Each number is 200 + 20 x the weight over its row's rms, rounded and kept within 0 to 999. Layers, rows and columns count from 0. The size before them is the row's rms in percent of the matrix's.

# layer 4 MLP up, 704x256, rms 0.199, rows 486-511, columns 0-127
105,195,162,192,210,188,178,189,221,175,194,179,220,226,199,174,194,210,217,231,176,216,185,190,178,182,215,206,212,223,203,212,240,221,184,226,206,203,191,209,192,228,177,192,167,186,229,233,176,161,187,205,172,185,204,216,205,181,212,196,170,193,221,228,221,197,196,172,200,245,198,216,217,184,215,173,202,211,206,177,179,201,181,205,183,237,232,199,176,193,170,199,210,221,221,180,214,173,193,218,205,187,209,190,193,208,207,207,177,183,198,175,190,198,222,197,199,206,192,192,213,178,218,221,212,210,189,226,212
107,195,203,200,187,216,197,220,217,188,219,187,181,185,169,211,225,197,189,224,195,213,165,215,218,226,245,158,214,234,155,201,245,203,191,209,198,214,173,209,201,206,206,231,201,199,194,188,195,235,208,186,201,202,169,226,236,189,216,190,191,152,188,231,203,219,232,150,169,238,236,206,172,177,198,181,232,212,208,189,207,165,171,222,213,211,177,202,188,215,201,210,210,204,188,187,212,176,189,203,171,209,228,219,230,199,193,228,203,180,205,191,198,178,209,204,179,182,214,205,203,193,228,159,214,192,218,174,198
094,202,233,174,219,168,193,187,205,198,224,186,184,184,213,208,204,232,202,217,172,191,208,203,233,216,248,234,181,201,159,151,201,212,208,198,185,198,203,175,188,184,222,191,181,163,169,212,217,208,202,199,200,204,210,180,209,224,195,223,197,240,207,213,196,222,193,203,195,181,225,174,208,198,236,171,216,204,208,209,197,188,214,179,155,197,216,176,193,224,199,228,186,188,174,188,204,177,188,192,174,189,202,155,236,219,175,157,181,176,192,203,187,213,210,187,184,165,259,236,239,217,219,204,180,203,190,207,203
091,228,168,189,174,190,219,183,197,193,163,230,185,199,229,199,190,190,196,224,184,226,210,179,193,223,195,211,182,196,214,192,176,206,193,207,179,197,189,241,185,195,162,201,213,217,214,205,175,202,177,211,155,183,193,176,150,202,193,176,195,177,202,174,178,215,203,178,199,192,210,224,221,216,186,203,199,171,227,208,191,207,221,210,224,172,172,192,193,206,209,221,192,225,200,216,212,205,215,211,223,183,206,197,162,180,208,195,217,204,228,223,236,215,156,211,217,202,210,231,237,200,241,174,177,212,198,199,157
103,180,225,193,200,191,200,219,191,207,210,212,211,212,219,197,191,186,217,171,236,191,182,171,217,196,197,237,226,202,223,180,230,180,238,205,189,217,227,178,201,202,178,195,179,177,227,207,181,234,173,199,231,221,215,211,217,205,153,184,180,212,227,208,224,214,202,181,264,218,168,201,197,180,207,217,209,216,208,201,241,180,214,194,162,186,153,178,230,227,173,180,191,184,223,215,162,193,199,227,211,207,160,193,165,200,206,204,206,189,204,181,201,176,232,182,202,162,220,183,211,211,180,213,204,190,210,220,200
100,194,207,169,206,215,217,211,210,144,201,181,179,185,213,205,192,171,196,160,208,195,206,218,222,225,220,206,226,223,203,230,218,201,212,138,221,195,198,224,184,196,172,135,184,193,185,205,175,215,179,228,198,213,179,225,189,210,165,195,193,185,191,228,206,183,188,198,195,206,190,188,222,196,164,171,196,195,232,206,186,203,239,193,183,135,211,211,195,192,222,178,179,206,209,195,192,210,173,196,226,242,185,186,183,181,224,206,197,215,199,225,201,201,200,194,191,198,174,162,201,177,195,232,207,172,191,209,191
109,170,214,195,202,196,185,164,186,201,241,166,214,182,167,200,189,186,199,199,213,232,181,206,214,185,212,197,196,184,196,223,213,228,175,195,206,236,181,177,208,185,209,198,229,223,227,183,198,243,221,202,241,202,204,232,164,202,178,204,226,212,196,192,212,211,207,185,204,220,192,202,163,177,176,197,209,227,161,207,228,209,185,189,199,182,175,210,193,150,193,184,192,212,208,199,203,201,198,208,241,189,211,183,256,213,207,187,196,213,164,200,231,202,229,190,187,228,213,224,215,189,208,202,214,237,230,209,185
096,200,235,213,179,206,212,179,214,228,222,210,195,191,210,203,213,185,180,214,199,169,226,209,170,162,216,197,209,187,234,171,174,195,179,222,245,191,214,189,223,173,191,198,214,252,226,202,184,213,187,198,176,209,179,242,180,197,217,199,181,173,218,230,224,187,222,196,231,166,200,197,213,216,209,189,191,211,191,196,194,201,209,187,220,219,206,188,202,186,196,208,257,204,142,212,184,215,204,208,202,202,210,242,197,197,189,199,192,215,191,188,204,175,208,190,188,202,158,200,214,198,233,167,158,232,184,187,208
095,195,238,187,196,214,175,185,176,239,206,196,202,192,210,228,208,220,214,208,231,204,190,169,215,216,227,225,149,211,170,204,216,203,213,167,182,232,211,200,231,223,194,191,190,208,189,218,184,213,222,213,172,181,190,203,226,204,194,228,215,181,233,185,189,157,195,204,181,214,169,216,201,188,222,222,171,223,201,195,177,177,196,169,190,213,191,235,177,186,218,188,194,207,192,214,203,215,220,201,179,172,184,254,192,218,210,148,185,198,188,213,205,197,195,161,166,211,210,183,213,181,180,207,179,205,207,195,208
099,172,202,200,217,185,199,209,182,188,203,186,202,199,190,186,218,168,195,196,215,221,189,187,223,194,200,201,207,190,183,197,180,197,242,208,219,205,212,225,198,191,232,223,203,203,187,188,179,211,229,232,219,205,195,217,191,203,173,215,176,232,221,182,245,197,213,168,217,201,209,194,191,209,222,195,222,205,213,212,197,182,206,192,215,172,237,233,202,220,201,224,168,190,205,238,207,169,230,192,181,223,239,178,229,193,190,171,211,237,232,184,222,221,209,189,173,184,192,204,208,188,184,213,190,187,194,214,208
100,203,170,193,243,192,155,192,214,182,204,216,228,168,231,196,189,206,197,210,171,221,186,223,207,247,187,181,171,199,216,228,204,223,187,225,216,184,180,169,178,192,197,209,212,201,180,191,216,192,189,216,171,165,211,205,172,197,214,199,181,226,151,194,196,196,198,188,236,174,245,188,211,198,229,193,204,188,194,188,187,209,229,164,213,193,173,196,208,177,233,211,207,203,199,204,206,156,195,169,194,205,202,220,182,188,221,208,178,186,172,209,180,191,211,217,184,160,184,223,187,193,209,216,196,173,181,185,178
095,172,204,197,194,216,216,201,206,218,192,170,211,208,181,215,222,217,216,176,211,198,191,163,202,177,195,207,202,213,184,217,217,186,198,222,233,190,189,225,191,165,195,209,204,168,218,220,182,201,209,184,189,206,196,169,190,224,182,223,192,208,239,206,197,188,228,180,215,190,215,204,219,220,197,202,220,218,182,255,237,212,213,234,197,176,193,189,233,219,259,165,236,176,167,171,201,203,198,189,202,217,181,181,227,166,223,184,235,184,196,201,258,173,200,253,207,192,212,183,168,218,229,204,230,239,228,214,183
105,177,190,190,244,207,220,200,217,166,222,202,198,202,217,226,151,231,202,208,183,200,214,196,160,185,219,193,201,197,220,190,208,193,230,227,196,172,206,192,220,217,186,182,215,209,179,210,208,197,231,242,240,230,203,206,191,209,239,196,207,186,196,231,228,166,202,200,172,155,232,197,200,204,196,204,183,185,221,198,176,199,190,204,163,182,197,191,182,239,191,177,183,229,200,220,198,213,185,189,188,225,183,198,202,190,199,198,191,223,186,185,175,192,174,185,198,221,195,227,201,214,238,207,187,245,245,232,190
091,214,181,246,251,230,223,210,194,151,240,232,236,209,211,205,233,212,197,214,211,191,188,179,225,182,192,220,229,186,216,179,171,214,217,138,196,208,250,176,207,196,207,200,200,240,185,196,216,190,196,198,205,180,210,215,183,158,222,183,190,201,216,197,194,252,211,195,216,192,215,189,227,210,249,194,179,200,189,205,193,219,237,188,192,193,231,224,216,216,210,186,197,193,184,229,192,207,183,220,221,191,223,203,204,205,164,219,197,167,217,217,198,184,207,209,204,196,199,200,173,205,219,200,189,193,190,240,214
106,184,215,217,186,217,200,206,218,206,195,216,211,203,187,159,223,205,213,191,198,210,190,202,196,226,185,202,201,193,175,216,210,217,200,201,192,225,208,230,208,190,214,188,208,209,233,213,247,202,153,180,240,178,173,214,193,204,218,186,235,179,180,238,190,189,207,203,206,190,191,184,195,218,214,168,205,218,195,233,167,211,185,184,198,209,258,220,203,216,194,192,188,209,191,181,195,214,198,173,201,201,214,195,188,185,180,188,199,201,186,198,166,226,180,215,228,148,222,187,157,214,211,188,182,178,182,217,215
101,169,193,211,191,187,190,217,176,195,209,214,209,252,208,188,227,163,234,205,223,209,197,168,211,224,212,177,217,201,194,233,224,217,184,201,185,208,201,180,200,210,168,174,171,207,208,187,214,213,202,199,183,211,161,187,174,234,190,196,190,182,206,186,214,173,224,172,229,194,188,221,151,251,201,202,219,203,214,195,183,228,179,225,187,208,223,187,236,218,197,199,240,174,224,183,204,223,195,225,204,207,211,201,192,198,199,189,198,172,198,190,198,199,194,205,231,221,213,182,218,176,191,217,192,202,183,239,191
103,193,198,193,196,208,165,197,171,229,212,204,167,198,212,167,240,241,209,154,219,161,193,183,163,229,190,248,207,200,199,177,209,207,191,207,219,207,209,170,230,229,170,209,190,211,179,190,167,197,200,184,188,198,209,216,225,186,203,191,187,208,135,206,187,210,189,235,171,182,198,206,224,213,182,204,192,175,199,236,237,200,183,181,206,234,183,175,182,205,197,225,203,219,220,207,213,206,184,197,241,212,191,213,177,197,175,194,209,230,208,201,173,216,230,203,220,219,190,168,213,198,195,214,203,202,213,192,238
103,222,191,196,221,185,166,205,175,181,192,213,182,206,176,209,215,169,202,176,202,189,179,216,184,182,148,216,194,200,227,205,211,206,194,202,204,204,195,191,202,187,173,192,204,192,187,195,212,210,179,216,184,177,187,193,202,189,221,194,186,183,207,174,148,229,184,208,184,208,186,166,190,214,237,213,220,219,256,192,209,197,134,184,209,188,202,193,178,199,224,175,191,208,201,222,197,216,189,189,184,179,187,209,207,181,179,177,222,183,222,214,193,201,203,151,240,186,246,175,173,174,193,191,227,223,218,244,206
103,185,165,202,183,207,213,221,176,222,177,189,192,184,174,195,211,167,201,205,198,175,212,187,231,204,205,206,223,190,184,228,237,221,219,155,188,244,200,177,171,250,209,196,241,206,218,236,222,212,225,202,186,208,170,175,194,189,228,226,187,165,209,202,202,176,189,195,192,203,206,198,185,190,188,196,178,200,226,219,165,225,171,224,205,209,165,200,197,211,212,208,214,212,175,220,209,211,206,225,215,209,208,173,161,201,163,164,187,224,210,222,165,215,183,238,230,226,184,201,169,210,194,216,194,170,176,233,202
091,189,175,229,194,186,187,215,174,196,187,160,188,211,154,211,222,168,198,169,210,204,184,198,167,201,199,196,228,174,178,205,185,185,182,183,153,164,208,186,217,202,201,218,173,207,253,235,184,190,182,217,151,208,224,198,222,210,211,197,203,224,220,162,213,184,208,206,204,201,191,184,180,194,203,221,203,191,206,193,206,219,184,198,188,189,206,186,232,190,184,188,185,198,205,212,236,244,181,201,213,169,202,210,221,146,189,214,220,221,184,239,227,209,208,235,233,187,200,192,196,151,196,200,229,175,191,179,198
099,192,176,210,188,180,236,202,182,190,170,160,230,210,201,196,241,211,220,200,227,241,168,200,217,211,183,223,218,231,224,184,206,223,171,202,251,205,185,182,176,193,201,211,219,224,197,187,210,210,219,182,193,180,213,197,209,173,189,216,179,244,194,173,210,156,220,195,190,205,159,236,188,221,203,171,202,178,197,224,225,209,213,233,232,216,199,224,201,200,213,194,196,161,213,206,199,190,223,202,232,198,174,210,223,212,203,185,194,186,183,228,199,172,218,200,186,177,244,175,206,221,207,203,208,185,179,181,219
094,208,185,187,207,211,203,197,177,193,209,179,199,188,186,189,198,192,225,234,201,183,200,202,192,198,231,237,196,202,198,154,202,207,196,216,246,206,194,184,245,217,214,208,201,185,202,200,180,194,244,175,198,225,194,200,204,214,233,197,200,196,235,195,228,185,210,182,215,187,196,182,167,210,195,202,168,198,174,202,233,189,175,157,156,217,182,194,205,207,187,222,207,221,189,198,212,175,197,173,198,191,211,182,180,238,215,186,217,199,180,214,184,217,243,163,201,196,207,198,195,177,199,210,211,231,187,200,227
101,196,220,174,206,208,215,217,200,215,183,190,189,207,182,222,201,191,192,213,196,168,155,188,202,181,204,209,207,222,173,162,229,203,250,190,193,201,201,217,202,224,180,230,199,190,188,196,172,201,213,200,207,194,198,200,220,226,211,177,174,197,199,215,221,179,171,182,182,208,215,183,177,186,186,139,177,213,188,245,183,167,199,174,211,226,193,194,208,184,236,236,200,194,185,214,176,191,195,185,211,189,208,212,217,200,222,195,197,201,223,187,198,208,187,196,201,218,163,204,203,206,218,224,227,167,227,191,209
087,203,174,235,195,249,222,191,194,229,229,204,221,210,219,173,179,157,217,220,219,220,183,224,176,203,189,187,219,217,158,200,178,218,205,200,202,165,196,169,173,174,190,207,212,222,222,199,184,197,208,169,230,207,224,193,189,213,199,188,211,202,197,201,212,205,187,177,235,221,235,228,212,207,196,209,197,170,197,188,160,233,208,209,177,171,186,219,177,177,205,214,174,173,196,192,186,188,174,184,231,187,188,220,187,188,193,226,201,206,220,184,201,222,166,205,231,197,200,154,190,195,243,178,208,189,169,190,195
095,223,183,203,195,193,162,210,219,188,188,224,204,200,187,227,165,237,184,192,196,207,213,198,209,238,195,178,194,228,236,254,203,158,151,207,174,193,217,170,166,175,175,241,214,211,198,189,222,208,199,192,193,187,216,231,168,201,190,182,215,191,178,204,193,198,164,201,192,209,182,173,206,201,220,171,216,197,221,210,201,195,212,178,174,240,194,210,228,203,235,215,184,188,202,152,199,197,232,163,181,172,197,195,177,196,185,176,191,237,193,204,168,195,181,185,172,210,196,197,213,188,235,206,196,192,178,188,189
098,205,236,195,181,217,185,193,198,182,172,194,185,171,197,218,195,190,189,202,188,185,229,182,214,216,194,180,229,203,179,183,200,193,192,185,175,232,164,223,189,207,181,170,177,189,210,195,171,199,210,194,214,217,152,206,204,184,269,210,168,202,232,229,228,210,205,179,200,176,185,213,222,195,214,192,156,201,196,174,190,192,199,199,214,192,197,235,165,245,198,194,231,229,181,173,213,212,215,188,205,191,208,235,190,197,205,206,197,188,192,222,195,204,220,152,172,179,236,199,196,206,172,193,201,203,149,184,196